Weights of a small GPT-style language model, trained from scratch on English Wikipedia.
Architecture: learned positions, no biases in attention or MLP.
Training: a variant of SOAP for these matrices, 192M tokens.
Each number is 50 + 15 x the weight over its row's rms, rounded and kept within 0 to 99. Layers, rows and columns count from 0. The size before them is the row's rms in percent of the matrix's.

# up: layer 7 MLP up, 512x128, rms 0.0768, rows 488-511, columns 0-127
# down: layer 7 MLP down (transposed), 512x128, rms 0.0767, rows 488-511, columns 0-127
up488 108:22 31 38 59 34 47 67 55 58 67 63 35 46 44 51 61 48 63 68 62 65 58 59 46 46 45 74 68 63 72 76 46 53 50 52 17 54 59 48 43 31 45 63 39 67 17 32 18 46 65 60 69 28 54 46 47 48 33 48 73 65 40 75 53 76 28 14 57 44 49 63 72 36 43 71 29 61 66 50 68 56 43 54 64 38 54 43 28 60 43 51 61 43 41 53 41 44 45 43 60 51 42 38 69 25 14 17 67 34 53 46 71 54 21 66 65 62 43 49 47 72 72 51 63 37 47 28 65
down488 105:38 57 44 46 69 58 52 66 17 49 52 70 20 32 49 43 58 70 50 50 54 46 61 50 51 54 41 49 39 33 85 39 69 19 41 63 54 57 22 64 22 52 48 53 56 38 62 45 43 37 62 61 56 56 55 61 66 33 32 32 65 43 48 54 65 58 84 56 51 43 82 46 69 47 49 50 47 69 50 51 67 88 37 68 77 60 19 67 87 34 62 68 31 39 56 34 33 36 76 38 62 52 17 26 55 53 44 46 55 77 60 70 44 59 60 68 59 47 28 63 57 75 52 44 49 54 55 54
up489 102:56 64 44 55 50 28 73 50 37 32 64 59 63 62 42 47 70 32 54 45 67 54 41 66 56 29 44 34 32 69 83 52 54 51 14 63 55 56 42 70 70 39 59 53 43 39 10 49 53 47 42 66 30 34 51 29 40 51 47 35 52 34 60 64 59 52 21 91 57 39 76 60 52 49 31 45 49 52 56 83 49 57 41 43 32 56 44 50 27 51 29 31 30 45 49 44 73 46 43 58 50 68 48 66 81 54 30 35 31 28 73 46 95 41 42 42 50 45 62 37 51 32 44 45 71 65 37 43
down489 102:59 53 48 81 50 40 32 63 57 84 36 35 42 41 55 37 32 52 47 69 79 55 41 82 44 60 51 65 53 53 48 40 55 39 36 36 60 50 51 57 40 56 41 23 46 71 42 51 65 68 86 47 50 20 34 60 48 65 06 63 52 63 19 31 44 57 61 55 68 54 48 34 48 67 71 66 64 67 69 39 37 61 65 46 53 41 28 70 61 65 99 78 39 42 53 62 52 51 54 59 38 63 46 52 51 40 64 41 74 28 37 35 43 43 56 47 68 50 53 45 42 17 56 38 67 41 64 46
up490 094:55 29 39 72 71 45 72 34 51 88 25 67 16 40 33 48 57 45 46 53 59 57 65 53 47 29 51 55 56 50 34 81 54 57 84 46 54 24 57 48 42 53 62 33 42 63 68 84 57 35 55 76 45 41 36 43 57 39 64 41 44 50 69 08 40 48 38 61 57 43 59 68 30 59 62 43 53 68 26 55 21 41 60 46 58 29 60 57 39 33 53 58 69 54 48 57 39 45 77 52 23 50 70 36 23 50 73 47 56 47 29 50 55 47 83 46 24 29 65 36 35 47 46 53 48 55 51 65
down490 095:43 54 59 57 46 32 44 35 60 65 33 63 47 36 70 59 66 60 33 63 34 52 74 50 48 56 55 61 76 60 29 33 52 53 36 43 59 59 58 50 24 46 39 38 47 52 65 49 43 72 73 75 62 59 64 45 23 39 47 99 63 40 53 63 73 48 54 67 50 69 28 39 44 52 78 52 43 43 36 36 48 25 28 55 51 74 42 43 48 16 72 49 54 66 59 36 68 64 27 51 53 57 30 28 67 55 61 39 71 66 54 32 42 65 86 40 31 09 49 52 45 43 60 60 42 41 63 27
up491 096:28 67 67 56 13 59 24 52 82 55 66 47 49 54 44 59 67 29 54 49 37 68 62 35 52 57 62 47 57 56 55 34 40 72 67 74 65 50 57 39 68 31 38 51 54 74 43 66 50 75 60 48 94 65 32 49 40 19 56 47 79 28 49 46 49 42 55 41 60 47 52 46 45 25 62 30 56 52 45 39 42 29 46 49 52 34 25 47 21 60 65 61 61 60 64 62 33 74 63 55 38 72 61 75 63 28 63 61 33 47 60 58 46 28 14 22 58 43 75 48 62 52 42 57 59 44 50 34
down491 096:43 20 52 74 57 63 51 23 49 56 33 26 81 41 44 59 70 47 53 70 60 60 58 68 34 30 37 46 30 46 58 46 68 35 57 43 60 40 51 28 61 69 55 61 74 50 80 28 33 59 64 51 07 39 54 33 30 57 36 35 41 53 63 65 76 66 46 31 33 55 30 44 54 71 47 58 68 58 67 46 43 54 74 71 40 68 38 79 77 45 59 44 81 53 43 16 42 28 46 43 52 22 52 58 34 49 39 55 34 37 48 58 55 48 56 53 70 44 45 38 74 62 30 53 29 49 46 47
up492 096:55 37 69 45 66 57 46 54 74 56 38 36 73 66 45 58 80 25 51 50 31 52 64 75 41 47 45 46 57 46 52 58 48 57 64 35 47 75 79 69 63 52 53 50 50 48 53 58 62 46 22 43 57 52 56 60 46 90 24 54 42 49 59 57 29 47 41 52 29 55 52 49 49 22 48 41 14 64 46 57 71 40 56 29 36 35 51 64 18 35 44 57 74 57 34 39 56 54 72 50 55 65 74 46 34 30 49 72 41 48 65 44 37 61 41 59 32 91 12 52 59 42 76 52 40 21 38 23
down492 094:51 61 68 48 57 83 27 45 38 59 38 40 68 62 24 68 53 60 57 53 35 67 64 72 71 40 56 50 34 48 63 09 64 59 67 53 66 59 42 39 51 48 46 35 33 56 54 45 46 36 52 28 41 50 58 47 52 78 51 67 47 51 25 30 11 61 38 62 54 20 41 63 37 40 38 62 44 63 30 53 33 22 52 78 35 34 47 58 71 47 61 58 54 59 69 71 67 40 51 57 58 46 31 33 54 55 33 25 64 16 62 45 50 26 72 66 23 21 37 27 46 43 56 39 49 49 61 33
up493 093:45 42 50 75 68 79 28 45 48 58 56 46 79 42 34 38 43 39 48 72 53 96 49 57 54 41 46 49 56 48 82 42 60 36 68 57 74 53 38 61 64 30 61 66 50 54 69 58 51 24 44 34 61 42 51 44 56 63 83 62 36 53 36 63 33 23 64 40 33 65 43 39 57 65 26 50 26 34 43 54 36 49 31 55 70 40 62 39 33 41 46 60 99 65 46 39 32 43 69 48 24 44 73 63 65 56 60 43 65 36 45 62 44 45 56 47 74 20 39 49 71 24 62 60 47 58 54 41
down493 081:52 37 84 67 43 49 45 59 50 38 39 49 48 40 52 14 70 58 51 20 21 48 37 74 45 46 43 32 13 22 56 67 42 57 43 51 23 44 48 54 41 47 60 39 60 48 53 68 39 54 40 52 40 44 35 44 04 64 50 16 59 26 44 57 48 55 40 60 47 51 49 39 50 37 51 47 29 61 43 49 42 38 26 60 63 37 45 32 66 56 33 55 33 71 50 33 38 60 52 45 42 47 18 25 61 27 43 43 62 20 46 51 42 27 44 84 69 18 33 67 41 63 40 49 51 52 52 75
up494 095:56 65 59 67 87 59 48 69 40 58 66 54 48 62 38 53 30 42 17 63 61 78 48 49 44 22 43 57 29 56 51 50 70 55 70 28 50 49 51 45 86 69 32 58 45 37 96 40 62 29 70 43 68 51 50 49 38 45 62 68 78 32 39 74 29 39 48 57 54 29 50 33 18 35 69 45 60 59 58 42 66 80 53 56 53 69 50 58 49 53 43 55 53 44 50 51 36 44 45 54 67 81 66 68 26 40 36 52 56 32 44 52 71 33 52 36 32 46 34 59 51 27 48 33 75 34 37 60
down494 094:35 57 56 49 47 67 48 57 66 26 38 65 63 24 32 54 50 58 54 61 75 17 21 40 84 74 40 66 75 56 58 80 30 46 51 65 51 49 33 18 32 64 47 61 58 47 50 42 02 66 47 43 73 57 36 50 53 46 68 55 61 45 50 35 63 48 75 33 75 54 34 32 56 37 49 68 53 56 31 39 62 51 49 38 47 44 38 43 86 43 74 64 60 19 48 47 56 47 63 29 45 24 39 42 44 51 44 37 68 44 52 39 31 39 15 36 57 38 65 44 43 58 50 44 39 59 66 56
up495 104:47 43 45 38 84 49 45 44 54 36 40 47 38 60 36 36 72 72 52 73 58 41 55 22 35 26 54 48 55 63 50 48 61 33 56 41 55 60 71 64 21 56 19 55 68 42 58 29 65 62 49 47 70 56 57 59 38 32 39 77 22 37 75 42 75 25 51 48 43 77 36 84 68 54 50 55 48 45 49 78 71 48 64 70 25 40 56 59 85 54 47 49 74 35 54 55 63 35 60 31 47 55 43 66 50 30 68 34 40 61 58 37 35 31 50 53 53 57 48 13 47 40 73 61 28 64 39 65
down495 105:63 72 80 39 66 55 41 82 60 38 38 70 65 37 57 49 69 62 17 35 57 17 67 42 57 34 61 28 42 48 45 69 57 47 25 58 65 62 71 51 51 67 58 32 38 54 56 34 33 51 67 61 36 69 40 51 54 53 28 78 51 52 51 76 47 69 54 57 57 45 40 54 58 51 27 46 44 61 30 29 67 41 33 71 58 52 48 47 67 64 46 59 63 54 57 69 64 79 42 25 50 58 36 45 20 56 24 84 52 51 43 46 61 45 59 71 36 44 25 59 52 42 69 54 57 94 69 54
up496 104:52 52 58 37 53 65 63 38 54 55 55 52 43 31 18 17 52 56 60 42 37 34 57 50 49 71 61 71 54 63 50 34 59 45 62 62 40 55 34 20 74 32 53 35 58 63 56 57 40 56 31 54 57 26 46 49 19 29 63 38 75 48 25 52 49 32 52 65 63 32 61 61 53 69 52 43 58 50 30 25 51 35 71 47 63 54 53 72 49 31 50 43 26 45 73 50 66 48 10 30 41 57 57 44 76 36 55 57 53 99 61 49 69 28 51 76 28 55 62 38 50 45 76 77 60 54 42 65
down496 107:37 69 36 63 46 54 49 22 56 30 51 49 48 56 71 32 58 51 43 34 35 50 48 59 19 71 35 36 13 40 31 56 35 23 20 46 18 61 58 40 45 40 33 62 84 52 44 74 56 53 49 70 48 87 39 39 50 54 43 52 21 64 36 56 41 70 52 42 50 60 56 74 41 37 45 22 56 45 53 57 24 47 52 60 57 62 52 46 61 42 73 71 41 65 47 48 69 75 64 58 65 52 75 45 40 63 36 38 25 57 48 55 58 67 42 76 57 48 28 29 55 74 66 36 54 31 24 54
up497 108:81 54 25 46 36 40 88 50 49 47 37 67 14 51 25 43 62 41 65 63 41 55 65 24 30 44 37 40 54 23 35 43 43 37 55 41 22 36 43 37 72 65 59 37 88 68 66 40 54 79 53 49 77 59 50 60 50 42 26 61 52 30 55 52 40 55 69 56 50 69 56 41 63 54 39 41 59 54 61 55 53 44 64 69 48 77 53 49 58 48 71 73 48 27 67 77 65 16 29 25 51 16 58 49 43 58 31 36 55 37 47 56 51 36 45 36 51 65 59 52 44 45 67 38 75 56 43 47
down497 112:60 55 51 49 58 38 19 49 55 46 34 28 60 48 83 45 28 41 53 74 33 42 41 47 59 27 45 49 29 63 55 50 32 34 56 61 59 65 49 38 35 58 45 43 28 46 38 41 30 18 51 65 55 34 55 46 36 68 37 32 45 45 51 61 29 41 38 22 84 58 55 20 62 35 54 42 70 45 51 41 44 76 38 40 61 33 34 49 55 62 52 60 29 87 46 42 39 78 42 55 23 66 46 43 53 41 32 39 75 83 66 43 31 48 40 31 35 63 55 66 62 53 73 81 64 36 63 75
up498 111:63 47 37 59 65 32 46 53 49 41 27 45 70 52 44 53 74 52 46 62 45 55 40 68 40 53 36 81 48 40 43 56 50 70 42 54 44 57 85 39 41 56 72 57 52 43 33 47 80 46 57 73 42 64 38 57 33 55 58 70 61 42 89 39 54 54 59 60 52 49 52 51 63 17 36 75 50 35 43 62 48 60 77 69 78 60 34 38 72 31 55 28 47 55 62 55 48 39 43 23 30 33 21 66 29 48 47 59 55 29 55 61 88 41 30 42 26 76 29 61 47 69 34 61 43 26 74 38
down498 093:47 15 57 38 61 50 57 23 48 52 51 44 51 34 70 59 49 75 40 65 56 33 70 68 94 53 48 61 64 66 79 50 42 45 46 37 38 66 32 60 37 58 44 53 46 51 44 37 60 58 48 37 34 47 49 60 54 53 23 54 46 30 45 33 69 48 39 59 46 66 61 22 54 97 42 61 73 75 67 48 63 48 31 51 52 37 48 55 79 63 49 70 51 39 50 28 61 73 57 23 42 53 22 23 21 74 58 28 36 68 65 51 64 58 46 51 46 58 58 79 47 70 45 47 66 55 46 72
up499 099:57 50 52 80 52 57 29 71 37 55 49 55 51 27 28 62 73 24 48 78 39 37 36 56 57 56 42 46 68 65 67 52 54 40 32 73 53 63 57 62 37 27 60 49 49 82 64 43 52 68 39 36 41 46 36 43 44 67 44 75 52 23 51 27 40 68 58 36 46 39 67 50 75 44 37 56 61 40 33 59 53 46 62 60 72 45 26 57 58 57 48 31 55 69 82 43 47 82 10 43 36 62 56 77 39 29 63 39 33 33 55 32 66 65 55 65 74 30 38 42 70 27 68 49 60 26 42 61
down499 104:35 53 62 67 50 74 38 56 32 54 54 26 43 66 40 45 44 48 59 44 53 53 37 62 54 43 52 54 62 37 54 07 46 22 38 69 71 47 67 40 47 59 79 77 41 62 48 43 45 31 57 42 78 44 54 66 30 66 88 65 31 40 43 51 33 80 47 62 52 32 42 28 26 62 52 54 79 41 50 50 42 28 51 35 62 50 15 27 28 77 72 61 48 53 44 35 49 73 69 49 52 42 47 25 52 50 73 57 50 21 48 25 31 42 37 60 53 71 38 50 64 40 43 60 29 43 44 34
up500 105:31 57 64 74 64 38 46 53 55 83 20 52 48 23 48 48 33 74 53 67 47 56 52 55 63 67 47 39 77 79 77 57 65 48 52 42 33 68 29 38 60 40 53 37 70 65 48 25 48 48 48 56 60 46 62 37 41 44 56 21 57 56 49 65 51 55 36 69 50 60 53 43 65 40 57 48 75 76 35 37 43 39 64 44 28 73 32 71 50 33 54 29 53 17 31 20 54 51 22 49 47 53 71 38 23 34 44 45 72 39 45 43 64 28 44 56 43 58 76 53 34 43 50 56 24 71 40 84
down500 102:77 61 71 54 50 45 39 54 41 67 58 20 61 52 31 47 55 33 36 23 43 75 53 39 20 36 41 47 22 64 60 21 77 64 52 64 40 61 45 28 41 54 47 50 52 35 49 69 48 65 23 34 52 57 74 55 82 45 65 31 56 50 63 53 46 26 58 50 55 49 73 37 64 54 37 54 60 55 42 79 59 48 64 63 47 31 58 59 64 32 70 31 60 43 29 39 47 38 56 54 38 41 74 41 37 70 45 41 73 31 89 52 74 23 56 41 66 39 47 49 69 36 50 44 36 40 16 67
up501 099:52 57 61 55 49 81 34 41 48 74 49 31 37 53 45 58 63 40 59 64 19 54 54 32 50 41 36 43 36 49 46 29 38 54 48 31 58 58 34 49 34 00 44 64 35 78 81 69 46 63 24 40 42 46 57 75 65 53 43 70 65 45 29 26 58 35 40 77 51 65 35 20 36 56 54 42 40 62 46 32 36 50 40 35 49 45 60 35 39 42 46 72 64 47 69 72 30 44 75 63 38 56 43 41 38 82 36 51 50 55 72 62 44 43 45 37 39 75 78 50 43 65 76 70 64 64 60 44
down501 095:46 57 74 54 52 26 53 71 46 68 62 51 42 30 68 66 67 33 79 31 51 58 46 65 77 32 43 56 52 47 64 68 56 64 44 06 29 26 54 32 42 64 32 48 34 52 52 13 74 69 57 28 67 32 36 61 43 53 58 43 25 64 57 59 34 48 53 33 54 48 51 49 46 62 65 53 85 58 66 55 53 62 71 48 42 63 47 53 73 38 59 56 36 34 51 50 35 32 53 57 44 40 43 40 46 32 81 28 40 68 53 47 69 32 43 56 19 59 45 20 63 47 45 21 42 24 45 39
up502 098:76 58 53 49 39 59 38 49 45 26 41 53 31 21 46 42 47 32 54 39 50 28 37 74 32 50 59 57 31 53 50 65 29 61 46 56 15 57 45 63 19 60 51 70 51 54 30 33 73 52 36 31 53 40 37 72 53 64 14 60 77 23 57 37 59 30 39 47 48 49 39 67 21 37 47 63 47 43 38 53 54 60 32 42 26 47 67 66 30 65 41 38 36 64 77 88 37 56 80 67 81 70 50 53 67 67 62 55 50 39 48 53 42 44 28 43 54 46 61 49 66 38 41 37 79 54 37 53
down502 093:49 53 43 49 32 65 27 44 61 42 62 64 82 30 80 58 69 43 58 72 50 41 63 63 62 51 35 28 36 51 41 49 58 23 65 60 56 30 57 60 64 49 65 58 47 47 82 48 45 73 17 64 50 51 52 70 42 51 56 41 58 41 64 19 51 13 58 48 67 35 64 38 41 54 47 42 22 91 70 35 39 60 56 50 35 63 32 49 58 66 50 58 70 40 32 27 50 45 54 59 29 25 32 50 35 44 58 76 37 60 72 65 44 32 49 56 51 55 67 42 19 44 75 48 35 24 50 61
up503 103:73 53 58 64 51 42 54 65 49 47 42 38 37 28 36 48 31 69 47 37 38 52 56 16 74 66 35 46 41 52 53 29 30 67 62 56 54 85 52 46 50 46 61 47 62 64 36 59 50 55 75 38 63 63 35 48 57 63 61 47 54 56 54 34 48 40 43 32 67 60 44 45 79 44 61 40 86 81 78 68 79 42 56 34 52 66 68 55 31 55 54 73 61 34 47 35 19 55 53 18 69 51 49 30 52 40 58 49 58 40 43 24 57 52 60 68 24 70 54 66 38 22 25 17 58 39 64 32
down503 103:21 40 47 32 51 38 76 28 55 46 60 44 47 53 49 36 89 43 63 51 57 81 66 42 53 61 62 38 52 62 41 59 74 22 51 41 45 49 22 36 49 60 32 71 32 74 48 21 29 38 46 69 40 67 35 47 31 52 79 49 47 42 54 54 59 54 49 45 72 52 79 40 39 38 51 49 48 87 41 72 53 32 51 36 30 40 39 33 33 57 29 64 61 64 36 17 63 44 42 43 57 30 48 63 51 52 80 66 59 51 45 48 39 36 20 43 62 41 21 45 39 59 28 56 29 57 60 28
up504 104:52 71 60 46 37 32 50 41 56 57 75 73 59 46 53 55 60 51 66 55 30 68 42 53 20 80 39 32 46 49 54 53 18 49 49 62 46 24 59 51 65 27 43 71 65 39 62 60 73 55 68 36 56 56 54 69 28 51 53 49 29 25 86 61 45 57 24 53 49 23 74 37 28 35 72 40 56 58 65 62 57 55 48 50 50 25 25 54 35 43 57 33 51 33 51 53 46 47 52 27 51 56 59 35 68 56 38 86 43 72 63 80 58 32 49 39 54 42 52 44 46 87 44 41 66 42 57 11
down504 102:78 48 82 34 38 55 57 38 43 37 33 59 51 36 60 60 28 41 41 52 71 99 51 67 08 54 38 33 48 40 20 27 38 59 10 41 47 56 30 58 45 60 52 27 64 39 53 30 30 73 52 28 50 40 36 50 71 45 60 43 46 70 54 40 52 33 28 56 28 49 64 60 65 34 57 70 65 34 46 51 57 46 74 51 55 47 53 41 70 40 71 48 48 53 43 63 41 38 50 53 56 74 57 62 76 39 57 43 69 45 57 47 46 32 61 37 53 77 87 64 57 32 41 50 41 60 44 43
up505 100:51 61 35 49 64 49 62 47 76 64 46 84 44 35 50 32 43 60 48 38 52 56 40 50 33 48 60 66 66 43 41 46 33 69 32 32 30 91 69 47 52 39 72 50 14 64 53 52 52 41 58 60 40 10 61 40 35 44 39 51 27 46 38 53 78 45 36 52 41 60 24 34 58 53 65 72 53 82 58 31 48 47 26 67 31 46 57 54 59 43 26 24 16 75 42 55 41 23 45 29 63 25 65 46 44 59 26 46 73 47 50 62 58 59 35 63 35 58 20 65 54 53 56 46 56 61 61 52
down505 099:43 46 75 48 37 58 42 71 64 31 44 34 73 35 30 28 33 40 32 51 47 49 49 50 77 39 65 40 49 52 56 22 46 34 72 47 53 46 29 53 36 55 38 63 51 87 51 39 48 44 38 43 50 50 48 76 38 43 61 64 75 32 70 35 32 42 39 36 48 57 67 68 47 37 02 44 74 32 47 60 44 70 54 55 50 68 63 43 56 60 94 32 65 34 28 46 63 73 39 47 47 67 48 42 43 48 50 50 48 56 43 46 51 34 72 03 35 61 51 37 75 45 24 58 31 63 45 43
up506 097:77 40 48 69 56 40 52 64 49 26 13 48 42 42 59 35 45 27 58 21 50 66 62 48 77 48 40 42 19 42 57 23 43 65 27 58 41 53 44 35 51 78 57 45 28 61 88 52 52 53 56 65 46 52 35 78 55 40 34 51 56 42 47 56 54 43 22 32 46 46 82 70 44 44 70 44 31 49 38 73 88 47 38 43 34 36 42 63 27 77 51 55 28 53 45 58 44 63 51 33 63 58 49 56 60 58 58 69 36 60 57 65 51 58 59 41 61 39 63 61 62 11 56 43 77 57 26 35
down506 095:82 52 51 68 51 56 48 31 24 50 14 56 31 42 51 30 58 42 36 81 77 52 37 45 49 34 57 53 69 68 49 45 61 50 62 45 57 71 33 42 48 40 36 48 42 60 46 58 53 70 60 50 39 41 57 35 58 35 61 55 66 62 56 43 41 52 16 75 36 22 40 43 53 27 62 52 36 52 53 54 54 68 29 45 43 51 56 49 74 83 62 38 39 87 60 45 45 69 56 76 57 46 22 85 34 37 46 20 34 27 55 61 32 50 45 64 76 58 62 62 45 53 51 43 51 66 37 14
up507 102:67 44 46 41 38 41 34 18 34 48 18 39 44 47 57 69 32 50 25 60 61 68 36 61 48 57 49 56 40 50 69 40 47 78 73 75 35 46 96 59 55 30 56 55 49 50 31 57 64 69 45 32 68 38 45 57 60 25 80 53 78 46 42 65 38 43 48 42 36 32 48 44 25 42 65 44 58 29 37 50 30 43 50 48 11 53 31 55 76 55 67 44 49 27 52 54 60 50 25 38 36 37 85 67 49 57 43 56 34 46 51 52 52 28 68 64 49 49 58 70 73 47 51 38 65 23 46 66
down507 105:65 46 33 19 51 60 42 53 55 57 34 46 58 34 82 63 64 54 79 51 81 69 31 46 63 52 54 46 44 39 45 30 36 74 81 29 30 76 52 37 68 27 64 69 56 30 60 54 19 73 49 56 56 80 54 55 41 58 63 46 41 89 45 67 72 39 69 54 42 34 48 65 45 74 61 31 64 49 50 40 54 40 50 38 37 56 35 41 39 50 40 43 54 67 41 69 42 54 55 50 74 23 57 50 63 56 51 53 46 39 18 68 56 31 71 35 33 30 63 26 64 53 47 70 28 47 45 67
up508 097:45 50 62 61 67 17 55 48 60 49 42 75 58 30 45 22 61 57 54 50 42 66 40 43 43 60 47 28 31 51 12 44 28 64 60 71 48 64 31 40 33 47 32 78 75 50 33 53 71 50 78 52 39 68 69 65 53 57 48 40 56 61 53 51 47 44 38 65 68 48 22 24 49 51 38 40 83 56 30 51 53 30 42 60 55 55 55 84 62 77 40 59 67 64 33 78 49 38 68 43 51 31 50 31 34 26 26 50 52 32 57 58 63 29 20 58 38 63 53 52 43 39 65 75 51 35 47 29
down508 096:68 58 64 59 44 73 58 83 67 63 71 38 59 62 44 62 69 54 42 36 45 15 33 53 41 31 64 50 81 63 51 48 53 59 50 42 61 45 49 55 28 81 55 55 50 51 66 54 57 58 74 67 60 45 55 45 66 32 41 39 77 33 56 45 29 34 40 45 90 22 65 46 49 74 75 61 26 42 60 71 44 33 53 46 53 50 37 39 37 24 37 21 56 39 56 29 30 75 51 43 33 57 58 64 54 66 33 44 54 61 57 68 38 69 67 47 58 37 73 42 37 43 38 54 60 82 20 45
up509 102:30 35 53 22 69 51 45 61 51 68 53 46 47 78 43 56 54 32 48 57 20 77 39 53 61 54 25 37 64 47 81 47 39 35 53 53 60 18 36 44 45 34 56 65 51 53 70 67 66 45 49 46 65 67 33 43 14 36 66 51 67 57 45 48 75 65 53 48 29 57 34 34 56 61 58 65 42 41 49 70 60 40 59 56 35 42 43 67 54 59 49 54 43 33 67 40 31 81 29 52 44 66 73 47 64 38 67 72 48 68 54 71 29 53 45 65 16 37 42 49 38 78 23 63 76 42 29 22
down509 105:55 58 57 51 51 83 24 59 66 35 36 45 44 65 40 57 65 80 34 53 67 52 37 39 58 58 63 40 22 52 52 76 65 17 72 58 54 56 36 56 68 85 45 52 35 25 49 58 50 56 28 55 63 52 47 36 55 60 38 27 35 47 34 55 34 39 28 57 59 57 51 53 65 56 74 45 46 74 49 56 54 57 57 53 50 41 51 52 80 57 49 18 60 23 36 31 75 70 65 51 51 45 52 64 69 31 44 72 36 59 34 75 22 76 72 53 45 66 35 30 25 62 51 67 52 34 27 32
up510 105:49 54 58 39 51 36 62 17 32 65 60 66 68 63 28 59 72 48 55 43 79 58 34 74 30 34 55 44 49 37 45 53 43 47 42 45 45 25 57 21 46 48 51 69 26 59 35 51 65 51 61 34 41 66 63 28 23 52 55 79 47 64 67 63 75 45 65 73 55 46 69 78 71 31 35 45 64 41 44 59 58 47 60 20 31 34 67 56 36 58 27 28 35 29 51 33 38 33 76 62 45 40 59 55 10 57 49 36 62 62 66 48 50 54 74 61 44 42 56 48 74 73 30 52 63 70 64 56
down510 094:46 66 29 66 43 44 39 32 21 51 43 37 56 64 61 66 56 61 44 41 42 33 55 47 77 42 40 51 38 39 53 68 47 63 67 37 31 69 46 69 29 13 55 32 62 76 84 29 54 55 66 45 57 63 32 84 42 72 32 38 49 58 54 69 46 67 67 55 48 48 64 32 65 64 70 47 53 65 48 62 40 39 50 59 52 78 32 56 69 77 39 59 85 51 60 45 58 51 51 64 63 47 29 38 49 64 52 64 41 64 55 55 56 55 56 91 58 56 43 18 44 72 41 60 68 45 45 87
up511 088:19 27 78 54 42 58 47 46 53 70 75 60 51 58 44 49 46 44 36 60 76 75 30 29 28 51 57 37 54 45 58 52 63 15 57 88 44 54 80 35 52 58 51 57 38 25 27 55 42 60 35 68 33 61 79 51 35 45 42 50 60 59 39 51 63 38 32 48 65 36 43 60 35 25 65 23 56 73 34 63 60 41 38 31 22 51 57 52 59 38 70 66 50 36 57 60 59 56 67 57 64 43 78 31 60 26 58 37 62 25 25 58 45 23 49 53 61 45 45 70 57 59 69 73 45 31 39 44
down511 091:61 57 52 43 44 43 48 25 65 38 49 17 23 57 42 56 28 37 69 45 36 34 36 83 52 66 44 66 63 65 43 39 28 26 32 58 25 38 46 25 43 28 60 52 74 31 51 37 65 46 28 49 56 38 42 53 55 58 52 24 39 34 27 30 41 43 44 53 33 56 45 18 57 45 50 58 63 53 38 29 39 53 65 33 59 56 62 10 24 52 32 60 55 17 38 48 37 64 44 42 40 42 06 56 71 38 62 59 46 61 40 52 56 47 57 45 58 13 62 72 47 50 31 59 39 50 41 39